Weights of a small transformer language model.
Architecture: LayerNorm before each block, biases, tied embeddings.
Each number is 500 + 50 x the weight over its row's rms, rounded and kept within 0 to 999. Layers, rows and columns count from 0. Numbers have three digits each. The size before them is the row's rms in percent of the matrix's.

# v: layer 9 attention value, 768x768, rms 0.0676, rows 497-511, columns 640-767
# o: layer 9 attention output (transposed), 768x768, rms 0.118, rows 497-511, columns 640-767
# q: layer 9 attention query, 768x768, rms 0.0564, rows 512-549, columns 640-767
# k: layer 9 attention key, 768x768, rms 0.0566, rows 512-548, columns 640-767
v497 090:469482466478602468493463599431555451542432503475548512515532456514465400547523457469545436501510453508528495600430507525473565562593437457533487437598437514476453541435514528490492509382525562510395456442492475470484476536505597615489470479506524500460471528595593479446470516545513506548517494433599516463421518521469585472488507437549537482550497412476490537421493482539560465492501
o497 091:446453503456473537564541430531574573531614509445443456443422466477478643440484572399528635567517542536503567477604518447497446465504499548439462549431541488515532445454445574511544581547570445497539554455508432484567515471431439437520504487600577453514602576466506583543477453485480465537490480459476517497576534494403496477596524546476526481468557526501528561624501509505525561477549
v498 093:505554461445592435491534570482576439529562521432542465545421573498469552491554537495439501493525549566521508429513473573504492519535457579577578518549434522472531561502485484414592567529404550504440430437475525424458448549537515347485615485520473540447549502558432504383529476492445489482649525550458543426498552437486426595494533429506484479467513407555526557496413512473534498519536
o498 092:454514527582384614526527492521465554437444536543496459480508489488490467432485491491543491476421463426444458561501524544502459513472451530486404516549500552490387361472487480504466427442625481514498471490480514522541429534544560614564509458529415430558426475490568459591451486420505416613709483436520464500512446516529558524461467546572505526472462589515516552481535520516421492426485
v499 089:553449475524425522583424475483398491519543509535536463474522445500539537474447585511523537433476481491509502477470459536503529518477451509493508467516512470472455555571394503528499500449487506509448457476397562522413556501465378406481527490512639479504491563437544509496378559471546456459496488489456480534538617529465517571464500544418450512563441439395462499597515428665477568559522
o499 089:509506501447595543483626522491509501436413461511508488500542545457525445560428434468480473544516460433602535529471491451548489500519421485524534498428410534575549435453558559475455536423521478500518517529568439458566453475559539585449461495515448512469531471543537557512553466495471560554551551554492464502504434544526567570466447440554590525463462565568573521477414534459502442565444
v500 094:558485525542496575417506484569533523505553471519472490471512524547513552494409493518504486401467512495574416413505515583398517588536492437529525515601486423475477438369566528487479517494496482536552472546450512471559473540520525542453479522513493433601489417421554493441477502532533429560540434480494456539465509483494471412505495423519483442495555543529435492626409588571448376509587
o500 091:503501507548550490507510572486513477504478430490398522484445577496509410525562510519460489545466474471472585596516441466601463505482510459447547466492456523543421579581468396499505498467547439397426498482544525488464551442515493506497472459462500529502465499452502583522508490448534409453614583457483529406527540507525517596361551605491440571518504459539460423544581422451526532528532
v501 095:498415434532410493549468411471472478482546505445489465459447556530518436484514478493528521499511449523468497475442483425517543539476465554540442548525467517523452523467532486545508556471476440403536475532512502549461476474541492492574507534492480460467505531550452513521494582481526537491526493518440465489534594479480441494498462479455475523488483427589498431444520549525432514502414
o501 093:459508526521507647512535628470513521398541566470524518468535535489498507544455477472447475517491521419414487487491501510474498487489589504456481493516475427506484500503469505500433496504488513505543508507466436453468522418485484421406485573537503479504498429464571471496499460466543434506697530396601609500550445491437523514531466525607512447546596517480485546486594489533562456457530
v502 092:420398607533449435551485467571557506580569432621418446477508531545507473477534449524464480550485587441518452513534532497550569472519587483529418553533522538502560488505472504517501566433387483397437536532431462501552600582430544452408413563470437540442539490479440591521590492427431530472544428471549432501557511460527438531498558535535570646463577469473517475498521515456558561517522
o502 091:445581496490543560478490514533418438462560538494596550510451450441476437587527503512513460505597426513498492445494518529518380534493444486465486368582565493560470402399445521530476443570614545576533457544583512502493464454497446567543587557545569497513470463588544488532554439556518458498396562511457605495478505477589541558464456503451491483431437531428472477530476535528457504449518
v503 094:549467379503493546409517516580496579525554413489547475454472543526424459566463524510581420503473554570527502484560526424373547534554445605531517501524533586470466469503489441500500488517467471590424545556470462527507545507480401417594527516562482386541483518509388506523495531579507533521419420514534523499379456513619556441452467477423375472502430536567563493450486549600478525509457
o503 091:491594579551432535521440533429557512421486651604563536441453546437555516541521532481443467478501451386581459426383515554594467517484494416484449479389466472540520583477449513508436454467518553469537521450511488537404532513546462545495514525513479514544457467444516470474586461401472415490594507476395558502486557529438496555554525501575546495516603549482388512480463443490537406444531
v504 097:554481546403554417476575571468529406482509463374450546464503475485510506523462539423441463583554442497475467485508528531537470473491499512545513539476388568477377581546504510545411501496514629413471472502467393486443466577544519461524451591614506451565508506436444478577510602518418562406466425503552479480442434570496518498572464602405430533514441485556599522603504387492517513523532
o504 096:475533425590442520482511470513556555569451566535559572488533499462470512530550395480493563500495555550545458490495456462509510454548500535484520410571525440417528429480529457559461504493502437580502506412561554506494557542394499487433514401434475569398488428494513471464612436452504441593456524536447544549559477481434533587528498422486417481562474516454411502441515492461473564472475
v505 094:555496573473456499463416574466562482580544491558539525452540578492496608445500546502515559533367506541522496506434489510527456591514478557515496467437577518465458494512422517519508489504451512394454385568606486563454480443539532524550521489438520482541436468428509448477538483483513468499417459548536545386454440490486596560518483463530528519549405494462518496553572522488485483420511
o505 095:356454467538540484501449580511464435456565504477474513533537529455459481559535478487518537546499419409535479512553556434565585457434430472469539464607403541485530486461510496506449468422566496587560435481404491480539514515478464484447451570513478556426543529523510446505449564452477582438756582444470487607522433528449464372456498473482446465473563524466533504481478487528553463457444
v506 091:442505413453495407497458495531527462558550470434535533452525485573445522485549618503354488544476445460501528486495468600507476528430473568387488519505482421447540381541445527537538585483517563489533557430513463538516531531436467546466522533530480476447472476430511553436415422479492564519462546523455386563514554536485455495540483515559523488558543388592467546476505464476451523458523
o506 089:517490547558503499497490581303462515542485458522549442544493342417475402476396427473513611437543541489458503517565460462522509387467498423520469542403433540533487532529503416424553523507404437523455507459563514475553505492470497473512520495438611537539461565488507493560541485519493441524464459415447542462518496469453505556481485434516594510450473515434489518586496574549534606553566
v507 090:500462441476426562547477472521438496447450462554541454535571405508584477563422498522455575521485457553495492504518501521590446477524413497535475569527516489539515438428449491482573501439533532532464471422512557506536545483474507457617441529547544510529453431483525629469508535535577557448494538613464590448497480476445456439483559540519564545580527401505445587548636447492448452527484
o507 089:527529464501494396521569477520559435570516506375505561428535484497494463443584537430499460468486552495585591468546496477475530505491587504541553599497534481523493497465621498509547539464500515533509547627460486531515484491522522511420532442450483548514497528491480452500381533533359463547488496460446438572431533535464533497481492518463496393547519584496507499489438449573560471394485
v508 089:444444522472497448457530473558515486508520505467496483467483523451496545501515521515423469472386463505437488516529456537496497525533429450577538506548408527532463509527500418534537526413519506448569527561442537431445495433471546473477525512381461596530506556543508518511567503486417396436552490496476431441611430551473495473537383420526557402476427523556465435423563384487496511396624
o508 087:524481537608460507484514527500483490533595547508488492535544505636481493454474511580473499559488566453452511565456532508579519489501537518492543528429562469543536538444520587490477437534478464612488478489595494473449459587542497520520506575554550446415463476505438462432432435588597437582565476464552494586587448461469528565390581527433452579508447473460504551487494550433505517559410
v509 093:415550513510435481511516474433490529490465603442466512476493508559484475513515429465468545409492460439517484508468453527445500469518605475560453498468507491548476461497490495547476513438474461593598495527610506557548432468622409487521485556574504487437538467606526522500499551489486469440427576448452420500423550472485460528473406507564441418550514492459447466558487461477437474511474
o509 091:578530566552503538497451590537439468433564420508471462516481404418451556454421527584453476476437469481505509472601490441571497457548407567422497498506537411450484467445494508511473378522557478442507580531455385441459544474499455512479534382450469505571491462454476489437520453544461599520395433536518455423621424502553510459566558548536473565378491521502560501519556527565489529485485
v510 092:410562503451372463571534382519439534482451478489465488623491545506525519480444474484401551511494552546537390493498532528595485552525476413524435468445526453392502487431476526607494556588451492580472567456511457605521435487500472476540447452383582483503536453473503503476542491526430458560442458379520525581396427525415532387460500511507549404555514483424446486433402548585517536553524
o510 091:542419523478605543584512524522466474570541501521500491505440479517468584519498570497568448482495450518471551409529461534447483449512517501511572514523500491536616587500480406558623474465554506466505407542410500435498511525547490511516496483548452593404558522552462511490435549451558499431625470585491494430526481556500480566465541510561395585421482561507473557533514538451465532425446
v511 090:573506440432501482437545483493533469462453455525454544592511601445498579431581505517555303527539562491517395469484373439461498521547518465474483498497496573436444497550464541485399539380385527458487417540561442443547498506535538509484522486540414503552422471383535483431485469533433439577469484588453530497452419397584482595543450404524503506512589488450501473530574513383544510448474
o511 087:527483548573559500519487489467526468448521555506453456501494424545488473611414436562459581450611452625458582459491674561523504476406485507448551439493532455640569445455474437470607494548508444539474656433574533556503457567517493562378494514413532449458527535514499495519519469552576458420470483513520507531489505543473541433439576515530454464531466536594440590499509415551526405533500
q512 097:468494568502479442515581529556493516529479479466570455630534532397547475542608528595513536543439429488428559465510477516583494547558475514418467541569499469561564453467469494472469449558572477527471489453533602401459484567521525513491458485484482512564511539462508608599544585455469492444422475432409566497567534495477435534385529485557515400544553454541540455506542537434533604523521
k512 095:527433503547481484507488564489493492496500504481498427596498480465611512490573463563493453510454512542521571592466483481507531479520563419455406518482474452630566467534488487437488564505632438515456517502507525537475492555421504418515516495501431465463492578462376465512603516557489565459491555530490484510467463497502474544549489420469500407480552437495540388490496533451468603585507
q513 098:449446497537565511562488440479531531547557517534497443512434532530521574445415447468515453527472529510474417550554540534581483483444490492458467417551611531464530478439555511548573492482513471457364521465497487557558480439533447472491475534495495485560471459460504521503491498420619497438537497537435543603518508584500472471529481514463493488540463609539448432507531504446525485462390
k513 099:431510457485494465497542499441466516599513493502467417500487540582480487568415531497414517608501492463517535433570465540485457450532466527461569595520432410521545417521571566567486496475550488436419525420503573501484428551516439515528580506509569508464539509573442565572448428483538454501465485554500500582466521556520416530556423523506503479542397477523566486483551556550418605458482
q514 100:503515562447511532491519506591573535535559489505508525508501452392527549565531425525451506500484474470530442446475529462342565544604619590515612419452488469473350489403436432535538465492531388487474400554475421441513552451520472430410471472445534451469454573485494497517521456554512499520445567508497465591476433550492517482381521486509553486568422533462518561581547531508497510516557
k514 096:412438509514565557443454558527597440429528479558517499497458453468445543486430555512475478518517572534472437496505444463449499494452548572504436586544461452534529527513560500462450423450435426543470416552468414484446432470541577548558537506476547516478531458522375448456434495518545527505505454623477511461506441452514468561470542503511557521600496532441531521344508514486537555583628
q515 101:604491572475524401478528532561582444526512475518497546513536520471492432488424471469463463541418498557544495464563467443503505541506498543536596517440491589493556556484539432498488535457487415507549528481596517540549587510525557423522476490465495610561500545425572531472538498532543494463537435474454407480482495458471533528438470498508479467538544461535454501508606480472522541527519
k515 097:542505446496403551489496543619573446526573532413420486520524407499434507529464572470559526458517651478555514544446549493457527469502480521563503513568480450484433537554547513470494542503484544539439520532522463452489472312439547521498604388542451533398514513475508481516557537514537523466477447533443530562536423518592495538525545457582476510498512480436567492487543609421495610605589
q516 099:559432575471465524602499538480523522408383465507561517559443553486545455417468492526558383515513470537478604559543531495539502480436557521652480444438382508545409383488472506480490505534477475458477431550396495528494571544470596488509529521527439487503470528493514425493489519405571498528469504638577475561456487444458453422501457564540503443465506562443480485497425582588449517428418
k516 095:476438534569529538506557482607526491497461482494514508609533470455438467516461462508591434594491548510516557462511468422513545452585484539470512513556441499447533523517490461494480597421447557508412472600517470471462425508467496621404494515541594523502518572455483468535486496678491533584469495480502514504439454536554503508490494481484531540465535499462400538512559503546477496489594
q517 101:418457522497569473514548546471435553518457558478471484477480467437479571456498493471550454481450525478510421456528401485529553462503530520546478563556470471549511498445578519563505515475489501530491485552368480457486549535466471552527443526498536454485428484567538422546568470546516572563537498475467440503542465454466408603351555453552475512596476585578500440486578479481431459471451
k517 097:360495551563524605476566528455470580512541504533506437447481425429456532496575566497553460473592433415453451462450480513494487494487569490507506561475510482597525416463680486533541538571559525446537457490429445494513425556537458494423537545487505468554488532508499422555478460501435438526600519478609498544502539531494444569537510480534563455549571560511555519599532534451541471536481
q518 098:511445576467528449533551488520408563427556493526550536513468531536451469430522478493364433480465395466551533549463468549439560497363491492513483480569457443588562572456508450548505502466524552526522460457434521405563484469483504561545523524505534572494487504524408453510478621598501486462605443574475503480585494500430535454551462585528513559475473420485523502436502473551522475443574
k518 098:540465513419568447486448515515458451531565384562475462516471509580570468472602545479576395531469487523424469487409517512503466572467465459460522581548554570456547454456518507549445527543498559389578511580532527458524366507448471509464473512571527507468563522456534572435555524604544428442485424587477558434466496504569566462529513427491543503563545484530474441555532476500424506509512
q519 100:536454444510485518443481501531414492519536573544573468509484534453548538473536517480525443544500574458578578469399437519503475505596572512431554505461538501453521521460496437526498481447482561512520564535493547553536485496496448459472520515433488494474552554481488488522417469524362435574511537461406479511592487475477478452543412539567546502469515507524529429520542601505497572508512
k519 099:483459526544572488429467493510461445563516450561485444544503428575532437417521485555499601448424445580516568540451444567514505454470502587495484404532588539595534579489528594455421538525581498482482547484500419480624395486539404511525523570461550514502538568442461469510551457541542505479534587425496536461593459479495427557597444555483481450371585518483508472449463523588451554566486
q520 099:446529560427551561471583516508464536527504487502432475546594472519585491560533519481598476571504573425490476528370559536429582527489544561536473640540613468533401437481483580541561515502571531453504487505489414476537538481481513499547459530529515513552475495566475568488531374522506401499482487507484445467538429509531471393530464569545480487528535546518592505544485476457543572521503
k520 097:569457548474482434486542438502560458557503564436477566520503485533548465337543492464491465566428509553458470558444468493520566508496554553512490511523512516496540446403474522498510478461536519517515480498359506516533517586519501522512609475453556515543487452563539474420401516482458550494564551498545500471524438527521430423636534521473457431598543490421579507568451534427422474514447
q521 096:556510535412526494443469523563553465456490532565555484438610517463512521518456556482501549541344456528608545559571479465472470518451518499603498593560408589480495527495482559438471528532556445558554449439501528466486463430500513535494598537476545436476449556508432498498480498515468525521537455375508478422545475629492426571521410557534466531531577473541609456552491580492457550420493
k521 099:539516527520522596479515547494492573502447505493621495403478456483560482429421453557521450489566526424515483504458490534473494476517427521512491501608445594453436614417522434383595551494504359563519509520514473471503605475557567532544534458486536479531518449587483516447553498517462500575529520527495524490490674529484562484501522453588599501434451468513540481540456530462551448481468
q522 099:449462477499432521443476578474576582544466499526383505542528553499531523409494450468472411438494483494561594500355534656567500578500460551568491564398434470473472553494546496438454509453590475506544564469428513511549451398450602499494510424498459543510492488475454476516455555627553464517484548507492472561594488505520515519527570515483403593526555524514475543543477469499478518550538
k522 099:538458478503500508506536544470510478501531527459537363629505457500513437464494482518522573470488529582552491521487413508523381547519559639490481509556483479361452516412450573564584513448459430492555405441522523524520501531494477417517556483454544504487536479530526510485452518519424435553570496474480416478495603439401516502461452537432515493443503473512557532513535571511521465446452
q523 099:486440503476435553506415570459522490397455489520480547476546480567600523427536547468520418567447542491503533508478427521479523463531488528443503418457555409483476487592434480419479432451544608579595488467506497563460645517528427560424542453466601499556469501477495448524459492501596515536500531522489425495531417485531457431464547471503505430528525611505431446507457499436416475542441
k523 097:486450503521486585486490441487548561452506538478541463542571492463424582599445623474455492469547502499476485412439489544638622514574478499461445548417538468396480481580500510492442523527450439451395479566418525559490550457474430484470571518515530516440523514456462441554410515483424400478527467507509484591574413515491493503553523539548579554513467609519475562533480544449512517481527
q524 102:478575598532509527443416551588445501593567487496518516449461546465415455631453557505493528446518525534497478457483505511544480566541560527480495478556476482559488498556483488468500489459564490508554495508500528499503525561486550478516468438521513470499473474586525446453529405505419483499459480495507508569468495539521515544481514549496541570465407501467465505514519536595498523531472
k524 099:490510498473590530550488512554498495437533537541489514495435581556449476541536482523488523383510432478423482462579342434515451486515591510444540502527494518467441528490355503468554524556493548476575419408529492369510455477561583536437501533540450532449487561493478445437472482461451536548531480590470546505505422507530478545545624501385513432475424523511465471515444515531496506527515
q525 095:490550493474571434390561488464570484560470474478541528508471556558446591576535516538481490361579547487439439470439457442477437531540542518407484544489424493442470400542499556534482537499449584614541516443479459438548421493492514505553440459470506401435413491579531511504459483489470505486517509390491448507580548386467421503447491565530556460450564514529452540434605572494596462470517
k525 095:484495522511505475538492526511488544547516528437436516466443516556527508517426452351436412467449571554553545527612553448471511417491587472484513455540466486517465534534587479480520579483440530508480427436545594485436580515469582477450477502528479524490551521517448547449478468470593526488580472572445442557468511485425528359533531519530425458471517486437507426591531488482588481493472
q526 097:469464524508507550440490507365540548483510433492463527504492458463526525527502488576452503467558589569547463558489507571562488481394511504476460458439490586524522430381455495466582540458473446522528548495558477496540480522532483518448405406559544613492512402499532529474482420482456489526528454427477404480528554524565449542580595579548437524519559552565485537548528513525417508518500
k526 095:428481458549478480505535650474459479539480567576478483489531439368435451547578471461469531446467501526525528440452496507492475476475561479534544526537511544468424532489478525520444498457528568524398401458496603553555478523484552444504481471545444503407527412606514543417500461507507522494528547560587470420502419428482467476621474557519523510515532525507525481580540419595442547409450
q527 099:509463553600477589510413544506569414440515432527378498580427465465463516461502488483502520553533602521493517366513444468491496519494424557504415443503420599460463461493475480487544591464495392564548419519554433447454474500487508472489436431591566429507493523480494457469472511448473617448589484545524408451467404443465546555464478500485605441519441477447421525457440488545585531542542
k527 098:482455497436531582551465524426600426511461476457475488448468484456538461511468486542551504588449598509516523497510465416484538337532516458452438461405469560594534425507492491516435557397448471595634603488543430433425500477479581459457450460610525580447461620526469505509472517564507574530587497541566531355496494471482535569452602537436490478532527499457412507487503500500579474604572
q528 097:485542495603523582488473468480462529590568468506602469436542490522459572600556384490460489530520474440479580567458456472496555495553512509453483476497479483555449477495519483478490520496502491482521456476451572484423458438410474491440491509489483445461555473489526514525471537492460496609471449501538449488495493536556556500461399448368502553562507464516526500488459500534486520509533
k528 096:554585560544560597501471538530629530463541455659580472471464533513451479504537477431486560554562504647505503499507507431545463442465478465566389438416518445575562441510441537568495554489482508451565521462527465503491565542533541465571495454442368464462498540487444556559489534496483516399435479534499478485563457545430482524487591478521420615426493557562490492487558488422512494493562
q529 099:445504421600506498536515386530517526557444517569465427511553537559546601446441541606515448510546433501498560459535438563490453441453506521495480489462439598500413502452478550584473529575453412518512474503462535455529522454450639453559567489498607431518458393478451529486406539490549527455489503435389515437485597552508476503522537519520424431467522557489445534498528459485536445451458
k529 097:426497481520505500501487554431432542517502463465491587513509409515402484508485450477481401436501466455498385550514460577497571414450428429503470385510444558539517459488536475555441422546405553490553492535528545519548521472500512538568444558480545495448579479525506557492424419491486546492583507434503450475471545585424457554562456517507505494444462528467477514553523551556522550528555
q530 099:508452468462503528550570440501529483551548570521544573445487563438559539484569586488527493462462441474478554417611523582551495469485478508459605499550519369524430494501562462430470526499569525512539415599470504492557510594520531488487487507495488523458566464556549525527528503520400507443486556496495552494485410440437510532462583518478463511428495512575516551535428465558491493632573
k530 097:555507517428540563564527465481448533556601579468513555458542449470446516549556588437447528405455464467463509528465491461533530455498511546458488488564527413521517482502447476464378490410412509417474583568441515564516511413504598539456634491456525437523533493581453468520545459649411461422609455437569443571560539488463502445474405564465434479567511471520503490526507497525509598543475
q531 097:473524577460524560514508527493561549508480426538521457493467427461518478573496539442391539494419504537559479608436553535610445539475556601495427468516531527491447524447474581541472447521450441514411475505520473531459540482452463482533525470563509520474400569457465571493485478426506564438461436498553550534547429537499537490507466413550404461391483412534521510501448495525573469415464
k531 088:517510470579382492439458507518584555461570499465430476455472501470573431491414540442436381563552452468507446440465461441488477523420473471530449513496478531485524575521489587533501450452565548592492521511469549410478512467410467500421482410435475507583494444420480449414521513487498564472476436598621606532489603568483506501447479552558573451472592566527525534476533460564564528443483
q532 098:514557505574547456471506560565473478535578534470473477470415421531481559486414575443471482426522582541480568520518511576496483566429428561396537489588472551429507434452454394397536558475485455455422548517521471524603546538456456433461450518502502496439506498503538549502504620534537508548576486397453425514489529539483530504526535461588480457405516535493540448474489461533573436459446
k532 096:509495477537476497467512474534399530486502517422518498466398451575505544468481585463521536535418535487525456469506527476500561577537522463563579464523497413510554440510440475505490489504515509483437608486455437501546476477559472446434522503461477469415560431523446535431556529460524508516461477408500487529621465425503527549595465437523454464470456510495502534475439498551463471468509
q533 097:544416427488472482517449389501468509513511418519567534433541605577416498461570449542432438510546471506509451564608482507472513426571536463548477503517467395510577514374488512451539491499497492506468562437421471495448537487480428508429542560589531476447493438517442527511518545502446523528548398497662560556493531450399571483544563482586504542564463547510477555427522465458446483538550
k533 093:561492565415504488497537492553512528553465476446583459478469511593560459424452540493399440505519421435420442498505492557498510562522456544543581592512467486637456498516453538416528512508468595455558465493486470537432480473540528541610538576611490580608479462460529471508491512554454462477462382442535535569547455529446502491450549505484504503544427446454552574466475489527469528519461
q534 094:519541534457477523468560472380509643435564506483558474577571535578558374412496467480497515564475497519477544501475536436467488487497594518410510511473470518539582538525548553501517430497530547482528457486416495442537438536562487519593505524552517523557496470572407505572571499467442444441350582470556411478403618548460451479554467505414525556498525530395495596461498562533394470593564
k534 095:523495515579505484564532464450496483481514524498502533453540599498524418473492483488501392588444461468492463407450455584579597524521382588388506476494483327519470468513500471482465483484548497500484469537479517511388506530537438586483445556515417446471475465481427538479524425532584455486511473542403511554429488497462485536513472616431418521525449500503455513548448491447468409534508
q535 095:510535488483528486445533535573504514495618420564408529454523561413489498466500531502505452502537620438514539409438573586452584465475517539454492474534549534479493390501428536526481516424576481526540558609500471416489546521546607473492556475461436481468483478534520503496562506575420571472565439524533596517451578604439530576492532548485413535438430542620427512485470457495475519509609
k535 096:486481524510446514566632468517509518465566573535510506477588485576475474469492477494524478450575494537482429488505490476511568539535478542493392513563481492387453426495476483539444482476531394509537449581525487495499461541460502509526435483399470492484510469482483523561576464489510493483472433569603543422447632512524455440509477498555583550491486484616526549499507482434478510522534
q536 097:412426487447439500504532563516490537417626588530469491480407502485462579474506424388585597388500554540409577434583418532590463540470500511457510499568497517435431549542504484491522533482479579425474525579444528523505500447482493580509567518484622532489498485508547577526481369510554476489471605511507447583498444514562552447496519445424445491495540517531464523514443511526375429439423
k536 096:436469595407372508503544438489487498482509563577529535551552504434455518482490543472434543465488507471392526512525502548510583431544536575528600502541508418490592458607530511491548521463613508504376499508402562529429509456460439383526466474505614500542543615511389514549582493509493430546440495420503432513505512514450427431458475573422528591397487520489495497456514524446465443519542
q537 099:538575538452566463457449525530563511542415561487569501550487545497450486444491514533448587535490572478503473531483501467478452545458466558520485446595471389543522455412530530460535465495487546544510479524531452472392522491480617489475466431582559508519502489556564603500614550551413467380534525490509450456484621420435542504466491534513564445506476569523540491492522577498561524443560
k537 095:496445520395485528512510503554586540407503488522487536486458554578462463493506433556488548487486482476508558552561457498483495491501543535476472453516505531490617516490475550385502511388443502595430433410455597544540529459427495496570530479558512480436496451546461524530554478513496465571503439507576508557502531528448509548585557462553531512607497538522460459462529477500469492454449
q538 100:513634454559527440614516532378494529503531555424493469516550496574496551554508466516553473396515464549430519416492518532563501565473526539568503504578447522476544564463542448569489533530451434468460478517522520525478498500443383420466543475500490549560488496434402520397462454425602536533424440538486490451500473466470418453383521476495469547459547502484499598481462570507485496491488
k538 099:567468496509460483521492440448535553483533488505454515560535588557427533526548396482477516463496460491451556480531450564534523388463478498578514516556569533480484529516453540430488451459507440456527540419596512524608515409574555463490557475508427473494494553500474550490466649520540477522524489521417487528568471488486460566498468526472516496523473479617502544469549519481415522467519
q539 098:485479508569504465473503468539520461481556436512534441546480407463486412541461515476438502428534492430487437557564540514521487543523525512468537477522437556561490483584530478539517530531459551560507488542458425490546531564549492595500434481411501569499462550555486536444516460566435523450495463587542454448384561496467576472429527469452528507556537558395523501469553410618568474599561
k539 095:495511464466498455610530528380387535474474457524461476574560440526434384470435486453471441550462535436551499457533461526467547527422527499519517560429412444510443576518465537510507452506478452522492501405645417497511430508537463480466523409528463522465447504500464516501516568471475474538490540549514527498421456440515512493412518526537501489560602563458543529451442569506546540586534
q540 099:493460495493532465476537516470482473554478531551580359599471527525459530507509545439466550513473469512394469534486427493543590549560518562503563486508497454467492536445408515528489510474487482444484484534537534513504440566582472467593464479424434517556415500518492400544460589509470544504440607592485445502504521465456521523458527519467462476550493452500446464585561483487457543509558
k540 095:334491446466530523479476505520479526403488429415549479507490566491483545448520431404398503407502526571466520564433590557543575554541542522530554483526497448540585514531553491514488473492650560540570479511493512505518478545587445591489561500449394500395497497540542459520454508526455564504524508521504441605502536508480498451544562417446442530570590533505592512572364577400454454491571
q541 096:579536570464421466449452477461547530547588445502524417516497561517536566525490465527447549465541541528497591423538417521528534551539546436497559492505472465515549608438468423465493548484382473385584493519564525470504507453498517558522488498565419371465435527517470497559488510514477477442484541514537550481488531502517476501368494516443492426570411515535547537542371549520473453531370
k541 096:490592510493441584409553505502556579603517523538455444517496585485559480429512464519561526476541437498442421607513465374479494434495594507492501559550451512446553514471510469473506545383425603443502610458473501461461542492499528482447463512529442486503513532459578526616491485466490429447483504510521563445502463508477562433493489562383525509607428490399394540501499527548481426467538
q542 101:441526443485479444370503426565516508578425520509576498520471617445498611550585511457517501498441480593538509571446555502500468553445503527460530459432490458538443425412441537527481546533477508567534485541549495560444437479546568551460443496449543521505494463403452506488503478493414483532490520412522550589359482510535448386468518512491513467375505405582439499430412573461518519556511
k542 098:450418481507449542487519538465463454510562536506404441488521465518492445431525480487528469527442462461496493491496481493520445581568559449493507425517624492539461489575539502589517462535501507571552441420545487505505477414517585490484418527509444477467434508472642495391488397515378468363412574588571584557556481518490464535532502463488430519444465448527430545490477441486543459495469
q543 100:477552470493465541385574508532474458491432447496556556462521445574528538446514521557535425480526428497490467506476517536514480440508582574515457558553448442465483600460511488457466516470486491492537484515553530543457463433543518474520486447494412558609547394484484557441384551521435562483509538520525360449489495498428484435510494538485582441575548465457504463418461461505478517565539
k543 101:512514517378472430483499412499605446546569494475488533406523525511561492423544568521377552502507478474693426510587446502474528518496437448456544532513562523581427502520530458472466560505483470499445530579525459559482518533514424479508499472534444426572489520397413511495398471511457484474545472506499490439600511409410595482551540566530520427518508479554444508491515451536497510451497
q544 102:500505423526487521544522503502514515453529516472428414551430483468374476432389579490505602551527540451416503550489544478583572589557497454589581491472620544490503508515577482540466511520429543516447431522457442578558469526462453458466536562518553511462392533455504518531591517513577540484550486500599543527548497582473423486489539494477443592467621548452509472489420470505505522458519
k544 098:604531557516563560488473552504457437424498503472482474436460463449421518576428551492448453487526557536543532522492537593526614527551506485504520418464434556463469478561473381499499457479477478402481464433471529573472396458525559497579562393472527487494336578458485524521553500601462454496562427379477484455493458484591580446502490551478507522475437528535464501515443482521505524464521
q545 100:418569688489489560438475493500545547459534539521547528493495481504504477536548511417456432547430496531457505487526545410516562496545472444491462527636454495460565415485406519440539663467543537501480480465524507489470478534529626548524546553580512457488529430475418511484412489481512395493436523463479446565526445484527486511599501532567557449575478541566448549612541462435467452563409
k545 096:468464444474535577423485470508445496530465471520411584454548486474547468402428399443507557476515513458547514533438589460496534591513581466493477516554478519498431439503476504563507496620495500478450511510430445551429571458536496455515464543561541519479538541588480526475468523381600501467534486534551463563426393425589467545502579494491500553584534508494409476593556519505553449493526
q546 100:460524564525437496532545434535582501456523472513506544449477564552424452353439549522573517591569516443526520507494561536613474496485585441546543463539479495499496449532461527498474439517513474432411436514441540439598428517545420518528543497540514531544485552574465522545513519502486462462545512407524471492480407528560513496474446529528548585556455436588553507396398548531379582520468
k546 099:413518565566555450516492515512429455530447562508426452470490505516452617470472558554571438479471523480554513484475432515444474526597639474529512508482592587389540460432399507424453481569541533400484505615473435556586609572573508516522506493556576493458503375514533475554594450516492406605582482530493463477493412474490629544513492499511547566408510382557558449440426485551396521448496
q547 096:475443555450506535474474578466424469415501499411621542461419461473441502510496543560465581465540541478458536500448513557476484452593437410511507598458621441538570495452449455457520472477527486547539381503481498536462520423534537422481532543464528527466519536491631542567407427528481424493520522517584579462529461580490541432503538526484469463491577467521448500493491473460497435392514
k547 092:516431513477611559470532543502489499473450447466514546517453444415580532470525542507431433439440487503417407478553524560416472536580509528389624473506460477480590560478464510422475486456471526457519540513463555526440424556522466451542538547490513476424478488554487488539485469535489508608532552486589502521514599573557535488568489521425500526558509490533416579422441468474560549514499
q548 098:501424483512529554512503577506530517530479485490526493475495463461601513509468505473526455482491553429517626578479531507477476525502594398436538452426477458466460510422528440488533472472595592536474577591564543461522618501492515531556519507521481521510503450505364423512536551459551494532576554388467460522484502385426534531401413446592489566544473450577477488501492453538510426468400
k548 096:465525494454473480474515450590434422454495474480527557538469485427482575489533518461532492585527492456517604550529583488578523586445532563437478511505506508489442527510553417466498524523562541467534660460536448467580480511529505461520419484455470489476481559503470567541546565600596449499650500441546476444447530428548442567481483457461478471554507476483447481548495457442479455381522
q549 099:532483513432450446596485547491502463498403486496468491450542487496573522529472486461439420566488523510430515480518497592519456518451561533490435529418513509469477564543505453426496588466521427399513442526515437456479473539503503512512489473500581520476555484546546451461554446621439466521520507500488524483450528480447563535434452479486500492503463509548474449468521490523542471502539